Part of a small language model's weights: a variant of SOAP for these matrices.
Each number is 500 + 40 x the weight over its row's rms, rounded and kept within 0 to 999. Layers, rows and columns count from 0. Numbers have three digits each. The size before them is the row's rms in percent of the matrix's.

# layer 10 attention value, 128x128, rms 0.138, rows 43-95, columns 64-127
122:544415485488465535487548553464543474515435562494553504516582529507543589479563524520489461470461541499526550422529604518497514517457561485527539487427524547430492478489520492515518555522495502
099:520521526586534448478527539462459500476473474462504470476559517519535496451570514491489493477481417552487493552542503519496420619444483523437430492500570511474503548408469436494487440399449534
112:557508581487440536503491530530476526457491411486484492532506518499483519559527458503527425493527499429537523446451492527484503493468471494488454540491393495475575470545506499601513572504516601
105:537390474455562546459558483492480483537536462500467530540462511435571444447523538515498516540449507561519459484481487467545539532433547437507541463501507557488487561438469498518502518466542506
111:561481477468437524521504432487501473478598489475499468515535552514500482491533527520580521538548496504486514444554516467448511497502481521551448504487473456494473495437491524497517560552466497
102:484475465479479532539446518522471499456502531445561556517449536573552530503462563430564496508552499562536503481448538454528433525525423488505416517463515519478508499447487515514525533484487533
114:495537506491494500494510490559569527521513489496484450521468561548504552527478489552497516550514464519531543588483554490528469559520546484456492506494461491540539457364470495474533505497442401
115:499483476546433543421562469502517581504540538519464506515465440504470476606568550513450510481492560493511503466488437493511482490460530501534479462497510560483507437473514550462525547464550472
108:553529599519491516501567508445506551529530538476466505494446551524465505433473517468455514486467401539483452441461457486581571497557551478420544481490519529441531390532545481472448554508516537
108:539526483571482518451512484529495509475453470417501525515551547528519473478533522503564545542473441442405473510503452535486470512402523484522452516535520499566474512521479568480548484459542450
114:489528456503477488554509487503574450516510476505516549421505470488562508523537528496428529481506507509504478408467640495507432475493458476516541483565531530499481495576485596478459474435430496
114:502512493518488577514520506545470556564503493513468546501563511472489448557530554552538457516547505509428480388437531500474487549522448508535547488434587481568533538480436461502494517426470552
122:470476492466550543515475461477572546523418476522412570546478435465452580462444488435511537546504488454457537493522500541532520512503455491472511462486525419503460494490487502557539470463555490
115:529512452573449451502437468514494468475523445485517562498411555479492473479564467487503478537483529512502488448538465532436505506518509500480500422494519523436458508499404541543537483570501568
110:518552481400530514521559442524503504498477539544491580493500429485522514528541490443518533485461511489531560419498537491567483519443569479553520503510452538462522450433551519477491496519500501
107:562486490478474513486476473494486447531453496519471520424494520523492444469469513452445535558510471499592436451552506454538547497485480478503559529518507469496522542391436474545446485542509382
112:525499493421441474523456518420507488535437521509403460470454478425457525541544534471538497589525430562499456462509460576468541513428548512542515482492501502558510432435502503471525486438473501
109:564494475466490511501466551577530541496567524578493508529479478513502518532481512448461534485428391493521506479525570465550470437500481479469517498493561522534461536565544515472505489515414508
116:466406453436482480475494497444471560563466516520532434439470522470502495440571467520561456535530487512488486496510533563542583472546541525481485526550525513494471459491544533487533534476379461
108:526484519517453477501522463482546492453513506433576466477437522480503494426496553532462480482462525472444458540462505464473490533513538486506492482454502450464506504477540466505512444491529526
105:549478496526467491521462462513481467483469434600392513506450577497484500513496480418550407501522476527512488548526464495523534522535436518551603502486578464459541473473474487517517489504472501
106:524589484479489385523493517495497417475474502482462476521533535449484451513514586474460526494490521566461443587509460528507468521512522536525537418508537526495500499477543508549422536475506445
089:468483491477543523517530570502527494527536489486461561558539470507543497507483545508498402582472516461497490563542415572410523451512556475591607520513467502567539539525524514499481455499431536
096:465433476549448494505488534550490515529587499579511474458557484488572496458554575473594499500519449505533508436510498465571461514487490484433459489564526497472533464501550458471432503474483412
091:470463491483520591567455577532505480481480485516491495515532506563487497503539540533526566453487469487459522476448602493476504462598505518496479510512504492496600550469539505532527475515502468
097:457511502592421492477511507532569459506478485504550583515400503504461522493543476475443538452545520503548491530513541524424446524434509486536545510527523460564504508500493517469481539560483438
095:528498477548521494474517486496513482502522567546484461485512486535485463487551484571461490510497544616518470482545514559460515548531449436472566526499517557450493454429473528536526534471514492
081:475485488583518482523507486520513456512540508535522554509437545510504459557560490504383505514405495521502517425506460462433493439519451491435519461508499466545486568494543493531548523476508475
092:506503497524610426470557580530447469509510411510474537522534539492484532570524490428540387489478491532485465481547518479517454516573485539473459464526507534470492473425471502530530522490532505
103:558531454471485496547471504480500492537503549483476539536544509494457502511505500494465502516556513600486455570579451455552534550484469452458492474512508543524495520486488514529503505504505452
090:445455544568524438531508566550519535531496513547457514518509507525479533416546450487495492489497594475454465513522496473475527527548505555527517426557507568487546539526557455474477530439419501
094:488601470504472561456501501433480475562473474480635480553527580534510485476524557518509464446523448544427510482492429514541507563541545485542481460540524517479424422539473440413461531480522453
106:527408466524466589466396550536480503526526410456539478474428456544527574482518426495431532517492498512471558452605568500522549485518535487548495527416442505454550496520461476502519496497493555
087:458540532499482449505508550558468506498471471441488574403452513515474526489479461509479532443515478523506582459554534498507508575504429457449491574506583485531501545425457433469495499518502424
096:469546433536507491469521581538447553488553566485523512492495533481544494510546456517540483472455523489584506452526514506529487482450500561531490536475494456449514518461502527515446483518506582
090:395529467505549486503530493549469431494527496475461577558520555459495472512530523527454562496494532495507625520491465448483484547460499556555559467568508497526496528567445475471502491525480503
098:469501512462565502395524504525493524491542553537559456481448520510475438476485486478494553506468526572407557509481497478478538521526441510531516532535496499555506508561561526399525469511452450
091:507530459536502473531523463465496525477484503454466505519531499497485505453442465485491614552528502478509533611458549540418519449526442463495489425530538494626480496518455510502510484533531559
088:566496425459556466505523473636561514444534523494496521463435461541459499530529433484482508460463543495533480499571507462496504471480494494464477466519562524567489533475436481505502513519502514
099:431579512480426539489508508610535508483583496446465506481469501478446494537581437520498474473577504423510568463483485507511443532565556478482514456530524493483507495529458496475476514504474477
087:546562481507503495413517450525507597543493523530500470521513491501469548448448455493540490498488553493505510508489558521512512589504520487494560542473556498531486472464527448525543397547474516
101:485514494412525507534543466419542554523471474523533520455477499495576499518470534544529600506484529494470591514477548482506504536486456544477583495551555570510531505477530519505488498502462468
099:467525529492487473539474457542531518525466411519480455504540553502517618482537517467507422522500520539565524507485545532567485481449546408488444531447482474496485478498539535495463432505540513
100:500603513527475542517520557478440554431461489542482548457523455462531478513595475477484502414489469413491557442487540488506534528564553462491482482521594506487505535550522443483547507587496471
080:536508480460457498512535536501468562454514417463500442537537495524458488502464448571502458486546450501558544554450600492514471471527530537454489485470553582470534472488524514438471464493489436
103:441523479531523521558477515553498576459515451519446500503436542455521555435537569452525583484524478462508516438475484538527459465481579452516493581594493443486520548386496546515546490474516486
091:489519509504560479492479525519463476494505512530431569411535547487517482518494516483481538515510457478476398576545503470460479472456512521549445516596472469501497532559497443449502601608456500
104:474476498537474473514478473577506478476465475455490526436505463451551451508556435428501491491468443486495488561415519488486478486529450587532461531489465480526515569471516478474514448494499482
100:481502524450544484538518499538499475543551411477522443552537452515471425519497503479518483487503488532510485485407547470521513441517388490460482433478485541507483478470487403519574533467383482
102:529501448540536481450540571548507490507482538506479496487579504442547528487470521485462456473490519521466466510500594489505515471489491463482523471481527498496499448488489409462444479526495428
087:559465471487513535437532565512502486488514507545478563487454485440542508465497531522532427496459513504474480568479486472507542456502515461523539498512441426510473603501482464552559409437516517
100:517467501577442510535531524564461453520528422498498519511472498495433534537457464500543505495518485430546593505483590505531567529540479499510537476523489503539523505488499486502526517472494549
094:451492555450570462490450449426500454497487494469425476508423467493485463506510488478430455498495514560519498499492544548549470462508494423534501473603449452514479523506551503491495478457550537
# layer 10 attention output (transposed), 128x128, rms 0.0958, rows 43-95, columns 64-127
122:480533505486443462485505534530397514532540398480499464482496475504436459509386552445511507555480497491523442568476468481454495532557491538527431458537508415520444485500495531486495480545486553
099:529400493444451578509538489587513504513581520522454482547454470420508393542470439451561513490486496488449464537462503543509490501459477453517530521490487477541476442547481567495436484538542505
112:482452433523503481447451490637522428511516507515529451441489488478496490503529554518478471578523497550493551533488470491527504517507501434536548480503537481449473583437488514521496546524482522
107:508531479524434517513511545545495448517557503405585459549551535501455553559460444486399479480552489534565566450511546501491532469497555545533464528449460492449482527550482539512531528497514530
111:472470531550487515486475552512496538526516439463497511542488514488528573423539470527496455529516483494513499524491458488439436506495452541508497486462540541549474505504506504447511404449508489
099:505509489561478493528559508539524447542465416564517501546531481485408465512545494499442556527450469490514430482491560473548491502461506495465569514546477487497477502499502504521451518521549497
115:498432489505516485519469485466380481482465451515491481571515520461531452532515540492500523414481507504510549523432545437458488515466454503498490507494584536544535470564537542457481477533533603
116:560521525489520500498494545480467485529446466383538480466484550484567537479505492448529476542502388490500452467548563511538439546547485443441422460445476487491509480418517513554454561495454553
112:447477459428533536504465542503482540401499479465491493478532539513496482573506444489531497416485575454440501499551470546497440491436431542499405496494505460526446588542430483509472460539454460
104:587499494539447533479427432492511527574490520530468428478434493535479525478506428576513535448476571463495467520517513529530526464546513555496507426478505529502509435506552466506427525491421547
111:529529544546505559470518560514483533493526526503508503596438523515384450457453491517543497543479491532491508508454509474524515474442544504485490479445505449411505497524431511465414546520544539
106:515533543520432581519521396468503468510528490498520436517443518541453543497508547450470500468441496486535547462518534472430496518550573489442433504589435497479546480506507530532546526526481443
120:451521517532578433547550590477467478545520547516527520519547487515579486556539541534449513483501551550535420528485473495519480453579455545526500462546503547457524469491495529481490517540439404
110:481481597416537496527539492502480541492476525585522456421498440517489545532492576547374500500547500471489498537519562511511452497544460511523439502528478488500514450466513499475513443436422531
110:492545566475442510464472564579508491476507459501524425522535508535489492519513481510464516535458498534492460489543412453420505477490541547470557467506533511589528604507461464598443535479556537
109:497546531519520508557488509591457519427525507512552476506518463512494513557422490556522527478461480446475532546479472539469426483508462574483467539504463547497497494529527491488589490485511576
108:428512523556634519450597405505517575511605468483548473492533583481553489446487454448446504521457533499546429486482521514515496518547493498422458517521596531548513470524524528497486450511471551
110:474448528555539534516531537454531499492374506456463460532488583478460514552445494579538510489468516463515586541457461490540519530509517549537536501548424514470533525490502504560432471518500494
111:519511543452469538502428518465544511470536511492483549488490552556583461517497479445446461441428520531559477462505540508482494536493536446523491502490524478527530477477485507408532503513549500
108:513499471476552449501481468525541510545509577516536592514550420495507488525505411443541461507484502429476505492609500523463542493427445525534469478461538527525464506553458496493446492523452547
108:429483535511507489539396526495505565523542542465619423509526464509479438511509531553442602535479545531539497507518519521494525464444539510479487627524447510575507501506569501498562515536530545
106:527496433457498580420467489452533441464507496507468516587538514524485519456537461485487445584498539423481458457559608501486489546510542515490495577485470458457458575443490536466485543479529519
090:531478537519503512476531467497456499479506483464502533445562446529495500534442540517453465550468541571541506477466517481524525482507491528504480614495575539553462478541526492514552557516470528
099:458539464485485515505506505495493486490473558552433497496443534484444463486452484552480538492489545485465502415534472548479525534497477469475591501476446585555498525501525536582454504549509443
097:538452431541539457458544497413541498504447520497540496485498526488509471520475547458496451589498491616569437502480439494468423521523512462463448510536500436475509485529496440517532523468638523
103:500496492505532483456511476418590546501556475478419505514554468497556480518565481530485541528428546434528561498509523517460472477484571543519464532508539508505531472533541445482523532480525528
097:518580448507482482582495477481506530499484445499481443519497533535566492619396517473508546495500458454452453489569537531519551445450532541494477530487472542503464461568493414514538518512527475
089:415575495580500436536509518465503526534492523462506424480490484509471592547438484475549486510498512540464544515516628464488428543456488478547459498493500484519548514524415477568578526530536504
088:479515444482517501412552542518509437505445507511492436545576429530538575546464440491493431487525506457496500551495536521550464498490557468497459444490487484528528471521526472482533483531438468
094:519504542559506496483536554452527460478434385484451439509554446484513558521450523503576476499489526409497474555485534462555493459533506568523501569522430507498449509516535522466512523464469555
092:510415518450507477439492513531506447536528507515469420486529460553463523566472514503525468470507446542532574420493582478477500475492525468524567533446562536563529452417477457523557479509512498
099:498552502449485471551439530496472450498519469531475453557484428491517447490542522556405456559514512545494426412602559529645526483512498484507532530427553487484538510478520567522521487526456493
104:471502481520533485576553430533452475539464507463489538509485493477530416499428520471543463489522488573544526483526484518487463442552433526521494478528534449466528511478532495559494592464464442
095:480442533516455516480505420430519532507563518532455443492489490548489536439529497423491445451452505407518553526464510560490451469526524591554504460499460534544522449496473466463470498524492500
101:503531539471466463443473518472537507485545518561464530478538449462508475522438559480524437497474450488363524561489486469465496474515492441541501516553501590526479481573491549538508512522463519
093:426504497530464420505431537463537465546486511456529484494514405503423548467537405527492515481510489452506466497493533511613552496453511548528514505452570465474525482524505502515510534475550470
096:497455489487502487602451545445496512542516521509430504488443471543496499527476525510515517462454461469502486474458463545497454501502528555490504484529633493523476510527456460479562515521546506
096:583460503449472501513483562469469482538499563428489453465487557456501568472548566517430486501502490438591468532476483549540515524482405445508517511483545508478480425494434478460514540485560502
095:452523466535511501566519540527472406514515458484441531452479491516454582496513543463502513477509471440474566499464537546488473565502555487527408561511466522448552458542501441530500453470490498
100:502525585508555518522532474451503481469512487475536524499521441488476452477527487556535532560488458413472496486475531448507416444494505496529502476469510513557518461480544542484507469477493532
091:544498540511394522544441465486458553459505500513529538527522535559539536528533531516464528530452517547481572497505443504521587508554494469546529400585531567461529521465421432460506519407542458
105:555466456553476476534380510478480531539491501520519526472534464424488460496485468531462516514511473483462512517480460459524434480527498526431532514504531545465476452550388459478591512540522488
099:504509471506492457481583451492474499506504541476466459488499503526463479557547462514496468538451470441554520492583448562480482491519483489521526456525464552435503548603569573485444450380495509
105:513546507539484513508564480485491492534491502562469434515582500492453527469519468484516514556503514511492501471485423546578473546489458479486497448514504563649518466453491426498493465513572474
084:554461480535486529477499499538504591535504502542487462485501523531502496502495459498573463607488495537458543494537460515498466471523444469516532467486538431466468415533515505550523468515510544
104:511518478551498488534550532544503506513526596579547502458489468393460472543520461505484454501520594584498532502491491459483544514446499525543523460555456514531548465578553447516397523507477437
093:511416588490517489543454494498535545462510462493494560519478420616511598462494497524477489524507496543502442547446492487478513544432519477468495499494415497491503481478567451491488473414526468
105:514459561483497523467482527471441453573557500552455483516478432478480520554437511542441487431473543432446534547489495558438495560536488493505432540471483466478486529499499511557522483469540516
101:512481466502516501455502520553463462441464525469403488568461416429489517477520562536454519530459459543469458543541570562491502550516551472493518491517508394543520502458440435553541493483569514
108:536472459433469459501517489406492465518563517488474506565545473599549512502494550521557531481530504456506497531510447493481496449559503527474489481557432457532518498503517554569532462532510495
092:464465511461573500464402430450515539516410458514498518471478458452474500511457466491571491418509557469524524492509477493441466458529512505469411490533511462452590487512506489487459503499583464
095:454461537491504553428499477531495569498419496466485453461545437466454540464571506509499501420479446503567518471528498513476514452514509465491464495534522481502546434526533482457574485608530435
101:464502458511465509522539513512551451553510546477607522590591550458476468431408477484500477527472451532542470459540477479499560489470474571549446498474522487494461498576553561501438508498511529
# layer 10 attention query, 128x128, rms 0.114, rows 64-117, columns 64-127
064:595453538486534526499508492556572504471459510558515526499496544501430461490472503538530486480490441457540517471534523496448508533499504415478528506514593531505513476480435525556521493498500514
096:503509504460486479535466542478571535503426517525465488510463497480532471449503590460542516489486419536513518513468540519494499498526533434495524507508579486512548502583494519554518487508549485
076:451394494472488538486537463578363525456506494503549478508514507497444468478505501457407499423546544492502535469528480507499495480496524503529488494472462485450453485512475437438414524468428464
097:458486482508436558548518536514417505470479486549505460500501487504580509519422511425491515464479445538479491432565515542531542459498525510487479536510417460493454464509456434455460432521500477
070:514504556520489544484502498471515513561476479462465547505459465520467479506497481482474473473557502517518459601480404491538501520501438490446599427452459445489454445526393484489487451457510527
079:447509451426459503548474561507374490499543509518489491540504504432444453436510485490508587438511488555481491476544507476498566492483535496477457597509521586471520529458516524485498533527468510
151:541504497497529463473572473469616441530449537487444455472438567494547514507493544472552506563507514464493580482482552486503461491491527472481501515499545444527480485548517504588504453519535461
109:460486415503497497508512504494534478569546502532487467469488541577543559598459498494458462518442579495409487465446454468576504498508552543526521531475455498483495466468489533511504482524477494
102:472517484487525511494466531491515481549528506413548483537490549430432505476561470584435475516515483493537493486540484494549455464420542511441540554500482523465500533475483552424488512452521488
103:559495448566496491504531463484522487524455471486528527532421504455462477491537494522534459493537490440486561515491553421515460543613448515496494467473559539551509495481475463479475526458524424
108:444458481460506560522473562516496567554486554500521522558519455523467454500584466514519452476455517513560510494562467414479487516508504526446488542576543486549451513514520533573547478548531444
103:520527567542502495558475508469526516514531437552496474453489507487420554457505462564452518530482537424491490515525527424503445518462505553543477511475527543565523496508372506516475545492549582
109:486587571538443465401500484471529472492524553509508513528430361532555493499536487502504515578489501531521478517533551491526484513492534397556504510492482544509504473502452522461467497501535480
106:471472528430520554535545446450465535469468450518491499521408505538468502557533452557469510490519426502526438518471428514478481462539498500492575419491519463454491480478597479507519513507494487
111:478551536531510503490528499500561514521442492504529548504536498503567496547510503483419500421487497621590458493482455534494544494477421509461438458504515528477429501492477531482572515521575498
115:492524597498501546548419506528514457485547498478465512471414424569465445534491485534562505414477515461607483529488405502471530465482454510559437500517520515452549553510464541432536483466429543
105:525508510426461502505536493523498470493487543553526512581483499537465522476416564556550534500490469561485510457400499486525481514421479515414509564482559582503487504500387523484532537495463491
101:470456484477560492496491479557473538513519552514459486565477491497474509557465433459429476474496536409518502564557541533497436534456500546501410473539484474451463480514500454399515405509562559
112:476454491445565592559491497518567470475579519587517515542485552533526566529481510476563460514462481515438482495573524541540449487458491508446484556488503524473572527489512463495469515505470586
107:522498456536524433508487565515531460537510505545485461561537498562481362457456555504493478548458440479497487455485470499497444578524461473487534486551517421567496478578430441483478623510519493
108:436472532429441469539488516519524470447486499462517509473540497464546546460475518533523544459396503504499514454534525539559508568494537533517516523531544555460489493496528463518500537504531482
108:559518487451529546426457551501562581506524412476491497532541526491518515446517478496479507488483490454542534482465497501522473461608516445472483455504416535533481482552471495484562462494524465
114:464512615548496528576557467448446530526482426516562526532532531502501516457494516528511514544516494539507477484474482463509466473463491489551508518523513485461497561475484419541490524526468456
100:451550397497482541463491519486560572568505549543490531400535525474492483528525549524570451477540444547540506462506491497500426475526524540549518491476546543510545478525477409445532508517551476
102:540518532523492499430502511495466463484515583498494514511515470482488512480483541500545452417498472476502530523493444510490579539458454509496501501495480462547429507500592606469532485476475468
109:527465467547466574512480558514583480487542508528471556517455550487525445529516473532544504574484518434477496487477485525460492484527498515525423513515490468509533519567604443533516388447560413
105:493455579555548520414489531559472508513574430495514471500487439536490527479476511530489511398554503505449447434532501485535528488524518453482462391491502514556472526543530448497546480557474537
112:528427551490515531568512505516447486447467435516452473384510528465474504514499522529507465488511542487541500496470516508495462526493453465494462547500453459486517458482504549483484510447540414
106:524449484516518555552492457474462553479452498369514535403473446472549544589546507452494533582486539501499475516450547481541478563484442561493494541523473501482457525509500482474501520570476536
110:550496473425454478523437511512561477489458427477413493483578416478510513478567510475519507490456472412482474493497514485528480457526512576581501577451470512514488545546479568499526453494495521
103:596462486625584489528520505445479554461492487518505583467520479554566534501501480511476508452505502523533557508472535505518529520480518535521462553543619588493500563553525508497463496494520461
108:482553520480528472467480603512565509476516452522474510472417468483430409523485611496479522549492523492515522466562594532559501436480438499510532543496502549482507527482499509487532540513560418
066:493486504521489507462531494556542490508490521609424471534486503487476492512534536505528572602480591530530554478511559547500543464453582526493540552496442472556510553534519531418553427456505484
072:496428555464556533560503479557480485392466534496554509465489429532474486507515479485523500485540500454507539474503452490483497530525472500581534497493468469461531452501504444407408421500530517
089:491524513467478514433426504487546494473512474522483484504490527485500501475494449551408484518419609564438474502465513530522516498543477550486516475482463524552474496467450471433482480416511468
100:503421486488513462549501548491421516462528520517551528425508482518471574491495491520471449510586500531474511570462526485562485604467499483500511495479508506518507486480483613428498528484477555
058:501572460514458521480432490479546496464570480519523490530488544466534491444538517506435547517573545466447531507556411482465554522506565499521481542496478547503554513503620496507462593504554524
067:547558434507543502527511538500541491522479577489491468576450655562519527491437497394501496570527510469488522523572516458564486455568547486452504553508461482505380522529474473553503478464524476
073:527521488480487485391438510509513490519517516459462533603491508505534458508477434506505455485523516496489457480478488386470506426546505502526543499562548548471463439497510451468509469498530488
095:436389484526506563511532519537490575561524538497511454531515518482462452547458463493384495431504454521511477501539514545533435461577500475519496464516453512496417532531480481567525543489561512
099:481552560529461523498446538470507498482473462589519505519463498494511506500476534507453516611539549486489484494495546460511488486497528518560479580430569488490494530495592475483506460484551413
111:463518435534508526537545481503479517425488513497501511441422526528514516550493439490491457516569515501447462488488526435524489508564550503472537447519469534521498412449547457515505391547453473
098:516439471490466549568548474554501474503528447517521483504520518508485431532467516520512510518505524550503471469553520555486473510483519450419467482536462379491466503556542433515497420602479440
084:476550497478512479490555492551548539511566488479470492527497532468526546502491560502512512560546532555455489434505572510473472440479438563445572476463484442470466482413524407489507503516453521
092:484481569452522545568518477530507439520505508470427492475492498372470535464543569511521478522495532402525485526442502535484505483520450463504489456519506518477505505432488499496538443478545464
103:508473523520509456520534491533463558481467494565519504544535553462475449487531524512523445537556428588541501486507571529458498503472517428503565487472516504536522469543471547541510478515453485
103:473579554502535436527466480513585475482474509452518537436546487565457471485514485470524436421482492494495496513460479461466546493528481547461480452475487477562462556493500542555439481442473467
098:554509503483520440454466475516515477517472476429452461491518460437469451498494562431496499553497435477509542439497510482499580460504499536473551514550508553539517507549443479553550520474503528
099:596538519498479534477500467506510544483459459540514545535492603446492527532581550499493496496498504440515497450471504490547503493520571490506514443442520497490442510487519560505450485478505487
108:515445551529479471492555442528400445510541504460512502509468536577467476480525517437487518569532521435498512520426524495532483501448439486424505572470479402493489466528429558487485480527493452
094:562506432544509511445468504534402589512546479415499448554539481505545505462525428525504539457561523503534495503479472456534500503432472524420474463469536469471489486470455560482531506572451467
085:496561492491426461485514512487460537394489526469517470523550450563500495515505542451543502540506529551535509512460448526526547490467472476465523536538600466455436468476496522501494548562403600
094:473508453540475495535543544432522484507513547526532581520398406514530439456510526464508497473511514538512533521544482558483496556498480482536486568493494490494535540516551521478477400511513445
107:444522509410530515563517549490525469484447505544482551475426490503567483513488473416570512511526507519516460467490536452535547495426471532531554422504484511400580473483481507490536523489439505
# layer 10 attention key, 128x128, rms 0.115, rows 64-117, columns 64-127
059:451587524575497477496464509494505587485501503491497513463537490477573456432520488518482590467471479560522591535489479478489468484521601451460480496420488556480503510467489521469472457521561496
088:470555449476492541482531488456557441550566498380442447538460597487472504564511487601582534521481533490507569463506516470448524476459439475476468494500533430454511583490445558519495488530452513
107:439519566495559511496536548397551463556586476437501467511450588528500492499496472520515558458520539489518550540513482509544511447527510497497471543502526436492554573453467522498475468470472544
106:439497552514479474494537558485485587527572472513523444559506530483504506510509512502465465430499538500457493561583567547428461554519576477443474518482473446490518505509446438560453399515528444
067:494510497476504458455513463584516483509496476453599505466542495536515564538555532542534473525511562534497516467494521537439483434478484495532469515564538442507441521452454479460489530465510543
098:512462479567514476544483466530544483505453481551447562507474508470532483457438543470512518524499454463562522507534542512506475495511587486434498510514497562506500521552513424583471444512544481
122:449509520485527522493525496457497426563534475440481441541467572491489485487477483556551490484499496459477575501534441494497496399491477483559519467484510417475558542477483433489474460440462555
110:441548520531515429520473504504441531528482532524506472518519459504605508466507508442458512498478467518499496518503466414497460530500516512507526440510503372517538476503554439505523454465488569
100:490467529568515465532492532524471464551559453472501507536485571455546476492523593609522474480422546487470454537489504445509459421472552536464505519546518500518489479462492502507528498532545584
109:530482499589594491479469450543489480499458534525464507550478492510455557475509425512500405584472454427482502519452401506525527462464519520485495485419480483584481442521420500490485513505488478
108:446441524493496523496469536478523518520449528456439440472601454489495485508534517529495472518535549482574487512510465506464460516514495504562487507572460454567436546525505440502513545513464538
102:532481500549459499489503540485444472473550514501527513519516555511487522541512409513468547543453564499477557503428551436478486528444550501512500535524581457483473479465534531515523509456506462
105:506463531543482464410477534509491462502512496489434493508452437559502478524531599529569490494617514510489533500431518452560516535480524456514442476417530573483568540495456564495496431403508566
107:441576591422529554583524466508482499469498458468483547496488457528464515500567502502553450559547450530461463555497549495547421485558552462509522455473490522508466477547546487485510496507528488
105:528510560562497536465465505523586446529474491518574481496554447423491466509538508534508543488492431517485470563500480506552434461467437459521493508506525574463460514451459552441588534554484507
117:512535573537547475540456509450475504503519497442514498434492428500500460500400502518503522501512482497531494505503468521445574452427466575523593508542536593500527505495512476496473506506466458
109:530517516465490425476560441524439460536536509522495521584474539479468482512493514458537518516434546505493538500497505509527517576461534446413573519511441530471480545515487531486513551538524535
099:554485464601478506504437448490449483541504437506428480452525442498428561493538470504461470502507520566410541495444529556540570537493440456458457503549449462543493512464503437522492457446500461
118:447490489543469595571514508554408527447497488562459460504566506507492528500483532556488507535485500524465533540521450461480500531471536469506469514532476478475537503492506416472500521502515547
108:600495388496523579500490541537571461503544524492555431530439484564431504515521496507508460464517542538527569521514530475508448458484531517582517508544507517490515601525547570533498552488537514
110:567522560446480517498558523475480494462479513486503484550508485531482509487488532468512562474469515439588528456466472595490512511424445533521478586519529550413502494521428445515602463504540547
108:543475528522553499456438476460513543438497433431474513455585537454498480528485541489550516525497476355523463480468522503460539422576444479500481501476515452485464489545607490513542490562512488
112:532482587482540493507445537485370433554559506451534451518489549507545506497468506466514494510515497551507488493521467521506475431551509512526462521533478484498514458482414410480470519477394499
101:480492459460474468469490531481485541555485474486480494491501504546516459520473393485480469450521476472405437490471507509475439479447530417558451408543488515441500480512485470479555512470514508
100:399453501522508408462467474489429481496483465502510506511496463460492484478486511549492473506457523485538528479473498482500483534490459506359484480497448523518531493514604560521499460533467442
111:468514445453534495456497569476528486508545495530473513567445511468500434527520556434477517573469488523508521532471586488498510466465492508548515518546497481489487474564615453508532495525598464
108:501534538536517513481526438517490492470518491479502467542551407534538442467464499528510487512447464542519483469497524465573477490592507500511580442519542493529550419487516496552515434478532479
104:515462575466477555578497500459486469493509491387456498556467553552525491454499538607455495473477526492522484458503454533497502519445505464482511504498469455458485497511478567535454491454493472
105:496473480497456572457492525513449595558489521499469560505515506482546489522551452476492505511509561531479448524540499553487511465476451496473489521483519513435430481480466521469519490607474529
112:502550500439469465462498516453461591492573475523491422496575471523496535476519504565515475462461476516539512448417517446534542548508439516508433547489463432476459471510438534426516455538568469
105:519476490514467458552512562513494529418448487453538549458441500510545392519527437502399518497535471485472459509509511475479531494547515592484514590497440547490451470566450530509489413503495452
110:529541555528467489422443564493532498475539465547483472509548489518474419553491473547424506548474536490545518500469545519447503451475518475535498510495538459484514452473502506486573554460536481
066:534456522496487508472523460464571524490510603462523434493470476516443477427545516445519509468514471511548479457551399565470490483479494519491426588525563498461497507443533539476489557406517508
072:382446519550449500570452505494467576466498440545540525515525444497556500446545484410472417448446478539511481498485494549508492511488552554587441499446498458511470434493571586471549508483498487
095:481407467484495467459452478461402555550543467457456526526530529446514538527498506565473485486490499423499565489449477525537496512464509509493483447543515474535485482447499498429469530525580482
086:534559478489514497527526460506526477468420528490489519481507510535479478498504464511512367496503518486473485465516445467446575550445469506519519519495553469525477520551472530517491522530529447
063:507466471509513617483438538520599516483497580443574470528507503486523455445476511590514509514545481536442482470517505506569479533513471499497469518533507537566494508509600543495485452500501455
073:434524521469551517520442496425486476470497434476565446410432522497529543555523376548490519458467451518507539453473457577444531533517473497491528502432500460444563524481436552523528444478472532
085:494573558460501464487564487505551462577540400515547500492480524500512529520424487461538478462542477563547509526495492509525471489488504556472551448529474513457521577530485511519519500442517574
096:433527475464513548483533529520514540528476512499439413490536537489553518579541452515469531461536455462550494505574523439459426472526494469546434475526490460564517461503538471519567441508536498
091:538481566503515483473459471469527480503530476507523534492475459513501546606510563410491512594552486487529548480499513534510504511479510540482427516506566439466474508493520441522499490513513491
103:419492458542492497499530532533452615500481512525484518476513444455503501527513414475556391499551449478446494423579535443486449509584538427462495439486520469480519436516505484509467465514473459
095:489477549437483533531511578590595480476437538494431444547467487490469434478470580547502484512502575497495513527517501517498415519560476425469522501489509390466516466536569531492454550511459516
086:403544518534510519530533552525388486520583478504528460514548528498451577495438527511459516556546503468452475522501483473520505459488474475482570495490500461530546418485588494430494526478492493
094:551475533544512537523471433587487477553485575524495548521438538425454515523503491537553498554450462472494514497471487553492461477423511479573513428461530505503439492491537516492539517453515496
089:507488505526540498529449556532537480555516485528517498434496564494499435434505461483562438511561519464403399474549484558493462539509523458500457476514520531475473479515473497527473495537446421
103:441498493501522449435492473548566489484479508471545476495520437510528476488544496469488501448568481445581521500448360420447530487448516512466551489493500454472513491483483504493421475497492421
092:555541446518471530494533422547500459564542513530493472530557498525406496479496425455416458529517511478490436545510563533516535472552529565477530535480526525543447451530552604546599549525472485
090:547533505487527491479484487502464486517481477505548472495473530470510489489571536510543505558446482447550528515449534451493495518524478447424522468483532517499478549482546419444472485477451557
110:584547531474521514433484486484391468498505498461455401524501533513432462476513521449504524512516598469487503512519505448477505517514593466494530485503500512460488528445518521498447445491456551
094:457536540515540508473436486529429512527536488489525542557516461452481532541470506485544470389469568485504513489467492454513466494582479530443544507469481544485485551475471602479536493485475539
084:534504495553486479433529550552501493491517530434468447516543539495505441525480484452585480497532550585464479501499458564536564508467525517461542471507499513455560504437463587450487552545491562
083:482453460457540437517520506539637487463552482526447554486494437516522413434474462507494504533525502550543515606455469529447481473532472469588386441500484511509471443458555514489440494468515483
093:447563505505502483592530542491462475511520488533570518461428496460500455512498529440507553508521463503523482490539485455473536465461477523530593465466447462490497494471459526538517554495463518